Weights of a small transformer language model: vocabulary 8192, LayerNorm before each block.
Each number is 128 + 32 x the weight over its row's rms, rounded and kept within 0 to 255. Layers, rows and columns count from 0. Numbers have three digits each. The size before them is the row's rms in percent of the matrix's.

# down: layer 3 MLP down (transposed), 7168x896, rms 0.00823, rows 2027-2086, columns 672-783
# up: layer 3 MLP up, 7168x896, rms 0.0218, rows 2028-2087, columns 672-783
down2027 070:095139092110055127073121113081139145152126127163138165163175097167103147161113099099092101107129095150149150110221128122113116108124126152112144119129111102115127141183109117167131135115168161121132123141162142110152131120144166091070137111103120133118105115116072114212124154159146146121092108126135177127136168195154105179146139123165
up2028 106:152102113092152161070155100128164144124152123104079133155126085106095138118132114131155158123103133083137145128118099216100122111154101085134125143114076178082110071144121103089168090077092184115117091104144137195170129128110093145146118161092102095133210140123158152137177125124199108174083095136068143131168095131037111137180155098150
down2028 106:151158147173114156163096147106130087143123108124218118163138098175139104130111183107086135173128124137139092148088161138146124141140143197111125117177208170103114139148154137201054145184153094125122143118098127116147187112134171159155211073045165163095115183173143081148083167123080156131140140141142142197090191130135120097056138145109
up2029 103:096101074136147104077115162124180077136142095143097189164126164095096156093142121146100137140114209161087134072105128151072143080115166085077144121129187089164099132145123110121113128105151107126140119154175097155167093129127115132099120104141136118140180102143100133156098137147144086106086132157134122081164167104073140120202134098127
down2029 102:158172113093121155165155088088154107151100136120141093109131094134135127125096110139147109104134103099133094144142131087088082140167098166101112140103085164114193123147110131099124095143170126105105105119108133107118183147154153090122120147119117193075101125110141112103190193081074178087160090124171121111109113158143118190060139122133
up2030 104:128111131141160183195115108159117219100060119105140126128108156174105164147107106125144074065145060137114167106161145143083186140151102126103104145136128111113094151173067056146124178163104143125165099131116092120074088130163086145146124152102153138149115120111176186175135076208104079129209133133118106101106124163154115109132140153100
down2030 108:132165154131148105142147124166108102168176128156136169094132095185108069102132106159148140162117106096085173186141123140195103114093158127127109087172081130085137112137171096099155105124126094141155163133142142128180101079158137164128090146134106123103168063151152123113156150068112125150049145109122125113090117157143099141138108121122
up2031 094:168103209135121108077135097140132145108124121113183064112107143137108123149070113068097127115120122140140088130088106079023127116115163115163133129135193082151080155148097154062136101133124122112089137144155071156079113115148076125105109145170128188150054130112116143155104195145131089158143169095158160134137171075143084154146114157150
down2031 098:091121054136164127129149167111140110139125122130135127170112147132124128116165133173093169103150165115165178102112059125173072134126118189090155108154154171110181125102163070062149132170138106114136111188194103122180142169131183125127151101109121079073213103163128107122161100153144135154103060160158110100171139130147076120052108159123
up2032 085:152121107163177124177142127161147091090168113116133079141100165125158077153157148118163169118088101131053123079116119105121065065148103194081154121070111167125151086112145127153134145148156175118105122139118136152124087107089113133119177080090135095087149154112125163161126104163177142126113129093058129127135095153159118110150201129088
down2032 079:118149147115089096121095096093145157125027130165141141147103082129131104103072151140146084127153114132175118131171108139177162145135139051121126140142114114180133144149139109102092132123084071153160143096155115163114116130146124090084063145157074160111092114133107169102125126090137119125156153130139124109102162140082126079051110096135
up2033 104:162124140162204159096150171150129152158099159138102115116181217125139146174108187111147146085119079143128126113159132094161108138053168177113129145163098111109149109122101125106136073101146065121158107159102173157086132130125120147168046090111108156154121125094118140113121088130137042107163100084111089110119099132132111087109145129198
down2033 105:094147096077084153077138063091145168089174120085159037153129089079140079119152144065112147189131146115150146110111109189162103103120153117146160108133132165196053144089190154053100134153140101141126215100086101087113078129153067090105198144162120112125097152123165085149099161117137172128191098141076174149112167156180117103111135174091
up2034 098:136104156091134068191102076119122117110158110119128102181125154098109160095125146137147124082155121116156087121168120079090118119098152069182123092141125142082148150102165118123100104081086106188211128170107106129196152169128128126160091194085108117176175177117123130142125066151191138152101119177091171169163079167101160172107034195078
down2034 101:099088107185194119101150155108128107124109136122054072114142132153147125119148146124154133116137177082089120160190150054110157152154063137113074153140165138056128093138084115137126126098183127154117185104138117143088172164085128110130094050092116143067094162099113125136141138112139028095170073123145136108128166143227098183128167081128
up2035 121:094083102088174173123113187101120085124127080117142190093131144205077136103116112099129154132112159140195128116126160161152080110117145143126116149157135105163121145127092110144096146124143121153181074138136151131037145052152159131086124098133141087118142108145126157153082147108160139150119075141125106170115179110083119160104105124156
down2035 117:151159073139125147170150047151121166191098131185118146157163122113140065097116125119124114101071113129119151164121117069081156117108138168175109092120142128094163136119089170097186108117092177124146143130108166147165143165114169146136148122118124171161080077155163056146177144086058144078141133081113232083168095123152132195109093103114
up2036 116:079081163123086136159112084169097119125110144155077094109154178089131166136095162069135104115162072114137148102136115132095173073159115079150121141109086102132111110158121102138141170122115142174093112129107135093102126064134100177082093078139084109114136084092126177087142054082130049159135110137135034162093109160120095133117121156133
down2036 117:148116086098081125149068131102101085153175114073150116101098113126108095155062148193110138190086114122130121121139101142117145149180162157153146142152155160110125169114183135165146091183195087142147114097164152115155153086132123086103109167125030126139130091117090109163142126125091195159130156149179129133179190104194106156201159117106
up2037 114:168129164127156151158163101159099118104136125155145153093136153140128170145105115118096161142146097121089119124133119125079109125118093134125135102127132118101160175169086115096134107154090142174105171118193093145133103194117085143119168121109114084126117134115124134098150065157119101087093139123093115134147135090128142111135165138068
down2037 123:105110091197124112080070162087170130093093162144140126141166082174076117068089143136178131185108116162130111118186085102166121125196168129144158122102164122164137070055144159147106095109140141086137049099086140126147189089117138104183132120141112181128118141184126134113154180127084062123106129145176117086082166160106106147139101140117
up2038 073:116104150094126100134061142116155076143133160145149137145107120158138152194092164137149136110144152105107122158150088126088150110102074128187133156121114081126063149065157088108149125118136121122127105122088128109129138154127105118132149122161169111154119116112156109099134123106134128152226124107194120159123125204100155149102195154065
down2038 067:131151149124151185196179107124100210106087133130102109108157145058120102106178107076088162149166165140144099132107170161141104160139151131094103129147159169128179101133085118174174117122140149110164132091166122140118075114131170143115128139096124126114111114145108168141132148125131111135042172135089148113130117080121134131142101068180
up2039 112:083102164158179109096105107075101160117127149100117107100132184102130137187102153104110126188107112139092199128213100194179100088086153127149158106105111065133134090134138136152154087113162146118124112044101139152130158135118200126146107121137135161137138149117136127111148117167135083077120070041141070072106084138163168144129105144110
down2039 112:119097126090147161169178122171152175114138144164122093101077053138101170148158138179182111080102072140165102089145109049148139157157093221092136134146119196111067109124110118122101129137132080064156136127107093137152101119129146136124174101175103141176107100142100128129121180081121149143056170069101156106186107150167056101130154139179
up2040 118:128136095121097134060036125099137143142183152098098131106101085062144089125101129096081134134072136188100092131111119130068090109140132119128115171120144185166104188106109147152103127096089080103186131137076177050139139174138127119186112157144114121128152126159108117150115141117189149168159090118134087133170090131110091152134141086143
down2040 121:178147166119168134117216110135098094137146063085181087106119195160141155098133147119120122114117082134134181129063169152110116144086171151095191098091094125141188103077121154164165146174129129137144087152149206131114168095123109130097154120105130153176095174140183175132138132143127131121075166127078165137191113066124116091149125122130
up2041 091:170092143085164126125113111089191115129193205110086131158134166122101114162136074087172129146152111134099173199150117149140189155117172140120108139167148103065155135161091152142117140156104187183122138139113124140120123113109160111093088107159131134109098107106163152129141080113132104138092157175093155118096096145106075082187113066099
down2041 091:062146179115155156097159100176155150121127158185088121123113131142176205135062114168108125147105168147187088120155176106085089096088089143122177116112111124128129142187166083102103156126184114080125090125130131071115132180117119142198198097145083114133142131173098120133176181121132139141110103065128102106143114142139148142100154149138
up2042 107:101123120105117139201160082158143159137088127110168143169130101093095075118117127144142115130155111131142128168158131142085083145142082137110118130146098150115150186135146107057087156109107112056111132194109104129189128079195115122080159085126118082168146182117149120114097172117066126145124097190128119106082100121154130081179183078066
down2042 102:106112097112178156062121165090102107130113139136062131088134150105149189113167104126146134114087151119133119082142142107185235114125162147096135148144155122091106115126066163159175122132190079168113125095142127107064073119083133145193109103172130064138115122165136124127122103098125125153105145099128106119196148130123107124075094141129
up2043 109:119116119185221185144170121106068152096152092076108125118169126122134147118148165150128152084176165055102099134070099118116192089142139173108133120172129195155117147054122102080174169151116163200152181098112158154110125073138171160112048122125159092104108113072114117164076061139085156137108121148109156140093164079146101090158159136127
down2043 111:126154115120126090164185117113150091159177135120189111098047099095134087102112065090120068148135157141147149100139119156076107154195117088106142097169179094108138112185118135152091120103138104128154113136139150115081126197178105064142195119137121167102116116137136116085141129180153120109171126149164101166166111160052152176117108148130
up2044 105:147120117114136075161095110111132177125140114151114110167106143086121129130134104147145158180040143092127095164095131151156170142084056152170133152095122144105084115066131170130186115182103154120115144114140194136105085129121086113094091112131137140154132085108159186110172134097109145090092098158042125143118110150111097111124167114128
down2044 100:152107106130128157100099175165141085127100114132112085206131160163120098116171182055074139136151164109136102161138178198180120183176156120130115117125133114146126105172108121114113101153141093174116148125128109150130062139116125174132173159112136118148143130139111142113103085108146113116142154141137125072151155080147176138170127110139
up2045 060:137113166165103122137121115139171098113126095102121108195090131145117174150118151125110144159128126147136188152109099135154089169146141118139157101125151116122148143111087139093141146082080126175122126127082083082157050124119110162146140104134036122071163111211174105145124147159197040119127178116087104103183113097176164141121145161083
down2045 056:112148125123159140112131126083109094149124168118214110118164123159136118104181156100122118139140137090117120102145111128095130088109128090171048151087090137056116108104090117158099159127192142112145178171160195134123133118103129133105122149117188137149080142077066158130146096144071232179158135128168119149091130162152134175085174085149
up2046 086:179115158078130143126081132151102158131133102126103173134107145098135105134121102111130140119091152100174115101147122106151087052131142189117094121163141144153095161151128134137140152090094171162153151128106159140127135071084132107191114137148092144152109110116119129146064066140049132152126175140149156120114128104137173061156174131060
down2046 084:114136135151183075120177110168113085123131173141110103122123132130094115152167193116133142144145130179111178127106144137139138182105106111188141114128114069153153088092167058136177156133169035098123094160142093124169167150197092157050140122128146113137145177086118181179153202113193056118111156117092110135119131147120119159127085107185
up2047 106:135138146097077172095086166120083130059134134187097126134095092169093104142132131135163119141151145087115188101109131043175118195156131125176149154124117098162098188144103176056174173140081143084127123167075125145132109131135155191111124142150093149169149160094127118114084116159160135132120124160129084145151081177138144095180082115061
down2047 115:065142150110103121152111126149136167171155147152147070130130105086161121099184127115122128118174140164108103137087124060081117135136229049115104082172088168094117097192104136131178141114121178136126119168141137105091122160142126125137131141095137121121128144141143128058128127094153166034169156154152205097108067120136108111071159131152
up2048 105:165114164088207125136124110140131167120119088155166117182102178133137074115112101091140124082129095122109117123114150180095141127078133124165158109173110190149153104139174139124121119129114117132153149144135150102115121160127108071125098132115096115136121187070145117153083159068083156134107067102150125157164098084164193106115150151120
down2048 102:090106127158116117120082101089110111161146153146116152096176107157090145145156163117178090158130149154090118127178059070158101140182133126070111128131086178098078130097154143151159105106123205125180152085059126146134152100117165122095131150087138107196176093137139118112124109142079114099108132140099064151113112141118114125182153145141
up2049 115:108139128136168149133096123153119179116151126139091156150125171183190191200148155184111142121156114141106088159127097145121104114107151195129095177149096105168116105182101135130157175142142183109156174127155099130063128136195087115175126161108079117169092082102157130116129122104106055137151091093183132142084127108147084141121102101067
down2049 112:116113145154145082170107160144097135122096151125132137156086097127141091121167157097172067108136157168129162093139099143125102142142147098196175079135141187107133152198100137169090100078091105006106193109127169134098134085149132111103031133134159125122175120136176113121119127136171116069114107167157072123094157152166104154073069124167
up2050 115:105127130138135128112152105095166093161146150143127112149163032077107096160114168146098048123144129127172146110118106156200118144163169096215119123145146141136123106114139126170087125118152139091158109175172116145161148104135173134089045120093123089172162136114090241122126147105086172099155144115166126134124136145136129123201092131125
down2050 119:110122126092160172159118126138152112111115067096112141139110203124170110103143136134224131088141123166095069058109162100065092144104121109171156157103125139185099134155077119044168101131076100111115084135122163122157127115158120137171159120173088130102146139117150177153115126127155099097131145102104133137123100077158141164117158167079
up2051 108:092104169087077117179150110120156139148127089114082145134075162121154086133119101136160174128088231176120122050087135173138157164137115174153158133141107145116103090160071116087123137154173136131097092098131110097162117097133098104081163126173100184196103125130074061088155114124115166139127139133168108176126112149105161161124057143077
down2051 106:137114117172135076136135140180111122107099138143162140063161158137112126106159176110158124105150092114191110195174129112157099112122113080083141144095132141152163181132095126129112047100118134087188132102127091127069110094125185122197163102117143057139112112100134131182119154163159147088100119100124164126138135132106133106076146119130
up2052 097:157163153177095123109155198135107188141107106120144102087149119110137136122163131108160114143117106166131123166166107090120111132132154153115144210109123112130136092154131166117135140117126109097189122176106109126173120136114147119182102144132071112122131110100133131096082218088105160107200088116139122161173093092119133098191138145133
down2052 093:164116099087137166144129086149109090087141106119120139110129111138118143140145132082056123148103113093131150074080205115130100112098101149142099127107113125108099179103196078155138108110119126148131136112158140153123116162144085151142102134083153120163137159159126094145151160081156107127131166149132144148072145131128146206097115128195
up2053 084:118095083153116099077105124148150100169180120092092201091123145193123118139178137124176077134074148150195138156080137113157136108177149114110120150197118128099134119193104186075080162156132104156151130126168128084130108147135116108088051096142166139078121108191046148104118129075139161158099153152142156114136163080165110085131167133165
down2053 085:109082114160127133189133126125145142108113122150171170147125110072110112114112142122134151188195147115186114111173126109147098169115086129150126086096102176082014117171197115112141108101165154139117169133165141205162091157137141173124125138153117126118151103166126134075129150113095171088165073100121146161123152128120156128125144082164
up2054 078:111075105155121199149154103133176160165115213132115116146099145121092125206091111097147113091113098113168164132149108187163057125143194137152126159118126122141077138156097138171152102158158139077096206108140143117162116114125095064130144126099157125081106121112126126146141184153086138133146113103113113137138092115115129146158141128180
down2054 072:145157117105077103085074114144154113105145133151145111109151109133162084086135138151124143150163235102135087098085134136150180168148027101155164126070126149109186105132130141059062146136073101171093071084153126085110053142092129172056137169101133120158162156121171150084168121132164117170084164141189119130084115089147094092127152114065
up2055 061:099107118134185089106065123089139150117111173151160126131124118147098156127116119159162099081183177149159113147208121129202142145168086129124139188151126109157119090156093151169168190165129146097148173137181143149129118125138101120122119124123113158138153137100118159138063145139056165104137096142144105150119119205134119085123122128137
down2055 056:128136070128134147143148168116145136116160094094124125140154108110129112131119165144098183171089097147102181141047157126084181169158124119120089089106113133078125103096148119121119079126130131151108101143078145145117119142135192137116105146095121104086134089148123130143145167116210107151106135092084173153130119034119103165120115112126
up2056 100:123123094149126156049065127133158111136145121130083082110097097105149145114149076126131116105100019121153158095138112097206070091192147089155127128170123052106127228182228133069058053107132146098124116110137128153144121103095120083143145083133140109123111146117158135172108144112127081146155136124096108148178182093145142070156103129109
down2056 102:096135186131116028133174130108134141127118171139157143140143166154140169148095158206117188199124102121092116062137118102067138140041088202132121077110090109100193076077089116133147190164089062088136220149111139101063118178141137133089143193138079148153175138097079142114142060101172189079150151029166117137105117119115124130190146116137
up2057 084:135131123154109112092071113188143153146088125092159167118132121135195199178111108118113121127118133091125144162086171145160087126083119170157052126135132101118175087143068115095106146134108100067110191097116058085000162089084081110144074067125114101098118111117153144148124069194146159110148138127140125100145120163149143078112146115137
down2057 083:117103146153096124112155085104160137178145117111103105143102113123062136086188147117186131145206156181100126138134093062101144124116149134120255163099096207163131127119126111165118142106097167134113074164132133148161027133160130143159173216127095127137156119128073133109153174060116137129096127075104138176102162139122088180131099107116
up2058 094:178098117144128169096139155089132098170195105076144126140163130097137111145125146129082140215177095150173182102112087128160136138089140129154127110105132140060123222132106101131105177133152142122130205145134170154104188153070085156122184144095146185140082131124149101077108121127094100115079099127133164132139162096135163178184122146169
down2058 097:141126103118144064139140173088127196066051049105138087067121136119136092149118075176127126074164170154116118131143133105106117132148021172115037159158057183175115128178145138111133095145142099178079115121129171144126116106195142070088096117111057117101144076146128171129164125093162074122101134113134119135133115148140116171051171115148
up2059 127:100149130135155124124115103081071142075129129129107141188181129158149172165114139194118131106114103108103160169101163128093139088125191139056102091093120087069145133106118153133117167145124148099111133098056178150125108234103090196103102141121131107123113102132169128096123148163139054084159123158107141074168127141094094075093174158162
down2059 123:070116126125141153136147127119160093120109121106127163127157167104129127126163131123148092125116101173182117138143107156073130122088136081143141153186115157166089107157129100165144128142173129112123143143181147127112110120148111085142171114175137144137171188121110139134142150065146172140063152141204076146126107143056182140099114103103
up2060 126:141172113142063174099156127149088150179148168104125082073078145094104136124061103108115168114173130108141162156138102186062094141068113055108103136146105120145189138162138158182130143101159107122185097110100106205126116165140125094117152133147118240120089100146146140081184106146131184128093124135060122149097165153192125124107092093193
down2060 133:078159133180099171125132110158164170111109097056102120169121073126129124097148175142104149164037161128095097159174136119156172117140137174136142123124133207107126104208166166112100082107082085096075148117136138131172140092149141148147123117097149137102160106214130084188177145130163056095105170121125135142136092155108183106107181173041
up2061 111:164149089085123113156144151168111160071130204149161212138103089097131103106150163102084084151154128121152118177061110116092142135134062097130130124112144117191195145081122133132208114096117109141118139105129195073135113194135111105145125127163071135104164127120147119152153162070097136114121080112142153104101088118146200102115114176116
down2061 109:114149139157155193125141118126143097197163131122091062118080151151142133131107171130095115142101099094127091076134109137138130145120158098090130176143112097130106115140103132101105141153103096048164170144169048101108169057131108124111169145133140115131156105101142144116103141168119165100159118129111103168102130108161103142211158095124
up2062 093:112076129098106104075108089082127101151133095093141147177079121096107170160116147107140136112165175170117160034147102113146109139169122074143137149127112221152117165132162111135152159190087098142099043091121145056145129149072155107155110148171150054148137104155126124176149094102131101132141148113105091098134113124163138056135130049114
down2062 090:158159085181171112144164101149179161146153209171131144116159134125128101116167086160108122129106133072176118191143154129145096115092143159132090142087101041127154113114137134103183095084098107108052143147118094163135064083144132175081137115127087135068126170166138130125185194185126141102135122067149138141085083074199122140113126145175
up2063 108:116117141105173150188148064124105115131100133148124164105119146107166140115115110130177160103062158082114094088089134147107186123111188125094068141111166057143146148156125102114115084128117080097154117114167125152094150113097093102105104142155143176117080128108140127106095114162066112095124069060105102159141105095178116123159100185151
down2063 109:129122163194153117094139146159110179124135120126087077102141124122133136137105123072113087129141075188136132121150149077212084201126133145070153161140106191142178145132100066090135125125195163145048143116077103115172151140144127200117137150040164109122129075162095121081150139122137126156117130152109182130098128133153096185094136134078
up2064 122:082118120103168117143108131137135189151084136139096139124077160098127149139137119120125139163087137146169111083183127093119119131114122129122115093127127083172101152155119174118109078107114071166119190101078121133194165159139166087152161131144127135078173107140151156190105094101078171113106072175148098166170162152110146079194111113173
down2064 125:087090184179114112087191146118169109129128050146174118091133130104113147138187118112143094091121133116096169128096128186144102121089143139149164144190169125162167139164110102163093160121106141143151137153117135085141127119165122106135083137075136077145094186132165137096190156164166167083127097115113153077090089129158127124106127158110
up2065 072:119060121141139148149221122108135153109107130142087087103081139140118111106145149140126136167173179120090147145107085212115111126131112091078157143180194066109119176076141089137123178141112117077174122152121110095143082059155188211119126149160114141120173130126077038135119091157094102145138120161097150113114138142149150130126138201070
down2065 069:123167119081123134096158122159150143099144135130120163089156133169114146151174131127115147168091116108098109054116133121130159102123186161103187160127164144091136128146094147185159119134186114188061109109149148136125175152127117078129150109136145118107117148146141133052131128110108123112095105085118123148119111172193142139115200088181
up2066 077:087055185147157152140166156125137188158130144169124102097198123113135085088169145136155156144162122088134121121136108158076128108096096145146138177159049181122132157166100136131136197116160189040106100175067152096167095134135167142130098193100139111152108107127150111066101168122124137121109162083067163132136168126152163156124150090073
down2066 078:149160149093116067148117125110049163132101173119100149180117166138160123103133098114117144130139150159167138154126117132141121121168181119110114090039157122073120102073144097145179134133125114129145130130109137140121155078147144139145237083141084100125090084067123081130101074156134111153174086106175141089126107093112134086103068122143
up2067 079:126117068131169136152148134096121202143128149155147122109133115144135111148164129087116156095165104112194074111153099082160114104115143063066103099116074130189077177166117083122093115106169122118146069129101159167203123136084129075098095140167122139100072161117128082073086155043166131172125105080153084143118177114182087167202193136150
down2067 077:145125140088135148098117156142098089090118106149113079143135137104115158115124190145166148109100102110136127111130118121100125112150110147141136138154157082051095086144102149129133123119177130123089180181159090091096135128164121170116150130124119110170142112159150154153180100188108138095139112124116088122163078210085182102080118083115
up2068 102:158134159142152083192100112074134105112175100106092133108120146159150127121107088116110161135130119022138119152087197149117174159093139107130126120120136088107146122124092090096159143117115140055152097119132067109087095144123140112071169121176112147137104096168170116109122109146182217102122130160112160124150116189153133116101110149145
down2068 099:134160144155151134120093182150113165108112187156188093107148166085088141134109142145183115089153072172121074097156065114164124135141152144145095133143125133113103171161146113133119104131125085130062097096108154099178221126156151177151119124128145103191146127144119136112232130142130129121158180205141147130124172116122122174221130113175
up2069 115:171131106118112121101090133095108096115139094155182152100113129147145109143118099103086068147134143148132106170110182131092103150138163164114123127112119141138119139028108124144094073140167122116142126102118118159147127174154141091197133110072092100113128124092141173135143132115125099061093135118138096116097142139140131112143100084114
down2069 110:132119141094172164138090118140116101127142128153134137215142171181109147088170140096164158170175157147142171135180090214139096116080103098130110104113171118155094158191158172167119123105140201102116147176155144096127088091103071159117149144116102097172142094094100102099094098188131121104130107054091167065198117135140076098139093138148
up2070 119:180100156173159140120125182136146082114096104110167158159120148150153149140136122123154103137065086166144160152141121040151093116119128097106180163124110119207074067118101129119083143088127199143091151187180174180074101148138093065124131129154157114187099097135101169144109094072207130089109108192124156180161104158098146182095156119119
down2070 118:063102116139088096113131108142084112160077178130170133121181111123050142160143171167183149176111130124101088152094064132076113093189112153087089128093113129111127129103138118153130129188090120121116103129143079093101123135108102198085068056139099134120156128092099107158149107158103114098125145106154174116085128078166127058131159089128
up2071 112:083127100119094101091125152105120105126129119173175116145157090138145173106154145128142082168079077099105082110105124183137100107117140189085160096128133184100128143143130122132124117109122118215127181100186135126120133077178123185161114146169198122154142147131126112080150137145106151053151132113107084132087079101125129154135158192157
down2071 115:201089092198096120126141086116075093178127127142167145106165154083072135146109118144072144123134174142123169159154074142132166114110090127152118123108167108143194155160177105183050108157084211107155109092114104116161156147091184084158157127067095074108111145118101124104066126160105122070096098082134108158075162130171113031130215150152
up2072 123:085077145065086145170142133080142117127089097116138137150122206120192158151161153190148161107115150109185071141064098158116177118145128140111144154095122148113138114097125114132148164112098197134130069105121145091205118080150157100160120121126175143180139117114124111123155116129113126205090078102104078152105084167121156168024141175184
down2072 133:111125166141149136159144141146116149114179127085140120099024050136123137156129067075106144137137077129118110175109134166117104080098157133136112160161106118109113176135097100150129142110191102133136060157085097130091146126119116084176098129111127073105129083145129126151149202134094124164160181151146125072093150142163164078142137078137
up2073 119:149150096074198115122136141128158180129113149107118092163179188163118083144140189202176074164146156143150143116136147163080082086142055147128194117132091139109090132191163124161171136082154102103133174126137157126088153133155123118149054116157090171120142159154178135103137126114159155162146168108093104123082176122121101145115134106109
down2073 135:052122111132054144118183131123142099099117131131159121100166085178114089125128095067098137157140168181145128115147170132108133160148132140174132132228163110151118101172173169099114152123101177117136093107176080136134156115151092099152146122075104079175105158133166145166158116160155074121151087211138153208137150119098036153152088171154
up2074 139:142146109172122177136123111131113091124073144147138147127121120127141150212083112132108087104104179079131120094106117131169091148153152095121123137095125173170119060119118156120153101181087165158126139148153158163079144090112068090139140130123119156123137117144164146143112147087150121109104135166148138165109179142149105094052157126101
down2074 137:167121110046126108136152135163136184103136134115120138124162110141151105211092155141150164117142096113119108199111127111181101135139101105151148130147091140124124142171158124117096080123117071130065100130083158040109146161148194158108123129087138066098137093137166170104106109082110088168095150111116110179100125146134116127091095127102
up2075 103:167103109184112107107109112150168145085102141142113124090146141143186088119094171105148119143166067171138088176091212208107125114110167169142134122129128119095154142087163157123091159145174139167148151138111194100053134108143155055139131119146091151144086123154070171135118117161163152156134163138043105159128148176141180128128104113135
down2075 099:145199139123161115127112124103136136127136114147152113138138093082117162114156091170102146055120184110172128111066077090158070086160089164151085170161114106120098172176097103116114126116081094103104058117122090170148132106121115161105080139115150111120122127150167118121102094108084139111122073136169193107124114096149066118129133133139
up2076 137:164101153139068105161120125107104103178147112116154068137106123190117148076116128141127110165113144092142077137101123147089201131137093083081092103182167106095064132073160078136095142126108109143144151149135130098070162138105119127132105105120162131172070125165092115117108082150124145130192167134150100147134129123197066134135083163072
down2076 128:159159114090120182148160112128121144121114161093108115136119178099122084153147141150136144111121151171120123117140119122112124125150157133108158149178110085150138189150071104128151124133104088120153106180141087119141116116115097126118157109132128061135100161102147151134153114143116164062102073142193090117176159156164091076136151151154
up2077 106:080145133071138138059155090148167083099144140139147145179103160107137092122121143164156140110114109110184169079123149106141144171096119084141132120163150128133130128134139187184161130044169178134139107131127121079118159112131185089165142154192096127192123126102098115169154140166120169176126134123147092118168155156166217128110213127151
down2077 105:180133087150104169150107153205137170174128100140130142078155117143116155141161135129162119082113136163110113144153089100126077076116103139161127121101101063067100098115139124112183071232126084146119150165141098083180120111117111139141111104112153097146084067175144197102128132144182117099171121135143172071117077167092100131090137154069
up2078 063:155129124080104125123136106155100151126176123102143140094150075130084177100105122194162145159154171102125119100134120177215136148152095080163142120113141133123141145110179097128185147057114109127094133150152151107166170143118133149073099115107071117104162135176113162129085145129125158131071122068123105137086077116123189101155118150152
down2078 070:115164138161148151149159163153115144179081139104111130069080121141089086156129141097105160147158090099160146125155107152080121189141174112124143078085097090153155113143216097097146160167154149110141143126119076084107106170082166111097173162090156156111142140071134132207154114130107141129175108099150155108124143145090119132104169092176
up2079 104:133080095154131141126090151128147189148166177181153081096110156142158145145133139149135167137173123093075156119154134114165163100115151111163106154161178088127090160151096109144110119102143211173090129113104115158144126087136132158158120085134096140116103100093098126134106145132172140085088114084132118175110070080147119119061166122132
down2079 099:146190133098136130098081105146136085023173087107089165123122108136113090185117140142096109060088108057181170175140133125099126114167144132072096079093088100117184122108145138104135136113103142110190108118093134154120127137131141149114095100076134114127156086138100184100182183141071105157127150179113200094128121179124073133099078150113
up2080 069:212129149150168098121188086142137164153155118107132104082171117170128124118134132150157083171159155129120153148112143156142133123153133114154094133115147101077063144128118169183176192198115127088126118141104091112176077114148140097117074105141141091115126106071139127141149149138116125160063158116176155099146105146158176072168131087089
down2080 066:127135108149142155088142181111146137094106115119124085153105150094194084136142142086122156136153149121208109165117134089131112150101156117093094165126198107147180045181131111088110093078110140160128083095171130107112204177110113143117167133099092122123142173121169134108136082151124148108157115142063170097103133115091091132146174120176
up2081 092:172082133124152090085072110113157118125209196103142147157101127138159075159117174096127106148137155092145139118144120059133153179108159147136156145146156114157080120083170150075086183132117133152119137172159114054153112150131138152142167116113139100122100148110110151102154156118116151111095122155145087141139116134123111152135138105140
down2081 093:150106094037062172108081114220098116143062121076170139145117110115139102113132165092194171087106102065076117121159127165154055120166127141133148196151122092131117098148099158080168167151130065127083105091090178149107096129095178121110160147108169192153106090106087089061096218161146105141114136197099109138153156126158125143071092107180
up2082 103:105197090112139071110112139149204144102140121129184161121185142139073189149169106127073120107147086099083086179161148169136150189157160159114135176142099147169078050062085150210141144120106099152115121142098184114185133056060117157130107123141088138171120129123153136109156086111176124092135094081090116102089157140135110141078155147105
down2082 103:067093134123143091116150104159082127118106105116095062125113087080113118070137121117129146148145092150126156196154147178071146127065118133149165121029136073147091153113105141043101071088085128104178175170145079143099193104129119166145122063115184159074120149147088118115137166099151137089119141084133165144136127104087091148212113104127
up2083 117:136141127141080105064098144097100074139150139174152158184131131188171167091102121179098079087114127168124111130173154128121104142070130135161128148145142095127139115119228160132126166134065156220154112173061184159157186117156185118075054118159169106148147174117137156123145101127156181115106108123116114145107117157095109117184147139105
down2083 122:167078126149181133159165138164168136155182167078065163082122108121074074068102143066160162152131123116097154122107154088125121083157115137183142134104123192163093138077126040132140146080176158109125184112175109096132112107086097149076168144112145144153159162074158091097142118096075131125138126119137139133062113162097137118137146114067
up2084 109:113147185125182136130197137078114169134107125135138205154113158136104146074147158159151150142142140131115133116083109084178176128149118145173132129091163111106123149132145115085148173150108147080119174114060128105131165136123175122147080076119132159117032142135081151151093143130099106120160105153125097158162131092136131112182168134129
down2084 104:116120178153140061062101088126214065128136108129122039132148104139107128105100108045121171170111085112105128156205155134168149143117099069101147116187082167150142117234160111120116077108131123176112122171143114171160107064163142147069119139116106067099138074129120082168202103109139162110131156165203120147094151112108126143076131147149
up2085 115:179133162093125131128017116124106081161102122101101085142172169115127183121092066138081120159094156130158125080108153112095150147148147141167086151129140196155172136204159143133147175127111100124087087096106174074118146104171131133148077090100091146043129120125124184093155145106115156115118129131123140100169146117096154149134154160137
down2085 122:101115137144156115145207169202162120128120144137108086092165106108173114109096155108192131109106124134142119165158160117084103084117064142089051091082117075103151121203120134085161164159175100126114161166101128150065176128160126154127130176164125091104079090102136114086063138177109138164168076161168128130118200167108123133177123147115
up2086 067:122094143067109148157113115147148131137124126114149075158110147128172110150122180058124167155120146108120141139115144140161172072119082095155131116176153115117175177146122147086111115145145135133102094133133124141097131149173113159080155055127138122125189131121093090158168091126119090134115115146176135084073141110180101178101093187181
down2086 063:114158159191147105103140131119112132138153118109048124063161139154093146101139094206154097145163094140131120140129150132092078194148133072086100172116122100159111128092125096112143169117115136119128147161064117146189129122078153106202116203096111064149095129140166138142086147180151155121126136104131124157185177163097147065128166076102
up2087 097:137094134117195095158143110161145081058065125120132120086157176117201182093078134104189180137098180105121147113151153073142140113144145131105103101166144106100163077132114083198114103134173074129119143140088168150198108101093101097074135118115153080079161135075083173183093098155114144199083192152112148192134164078107115101138162116110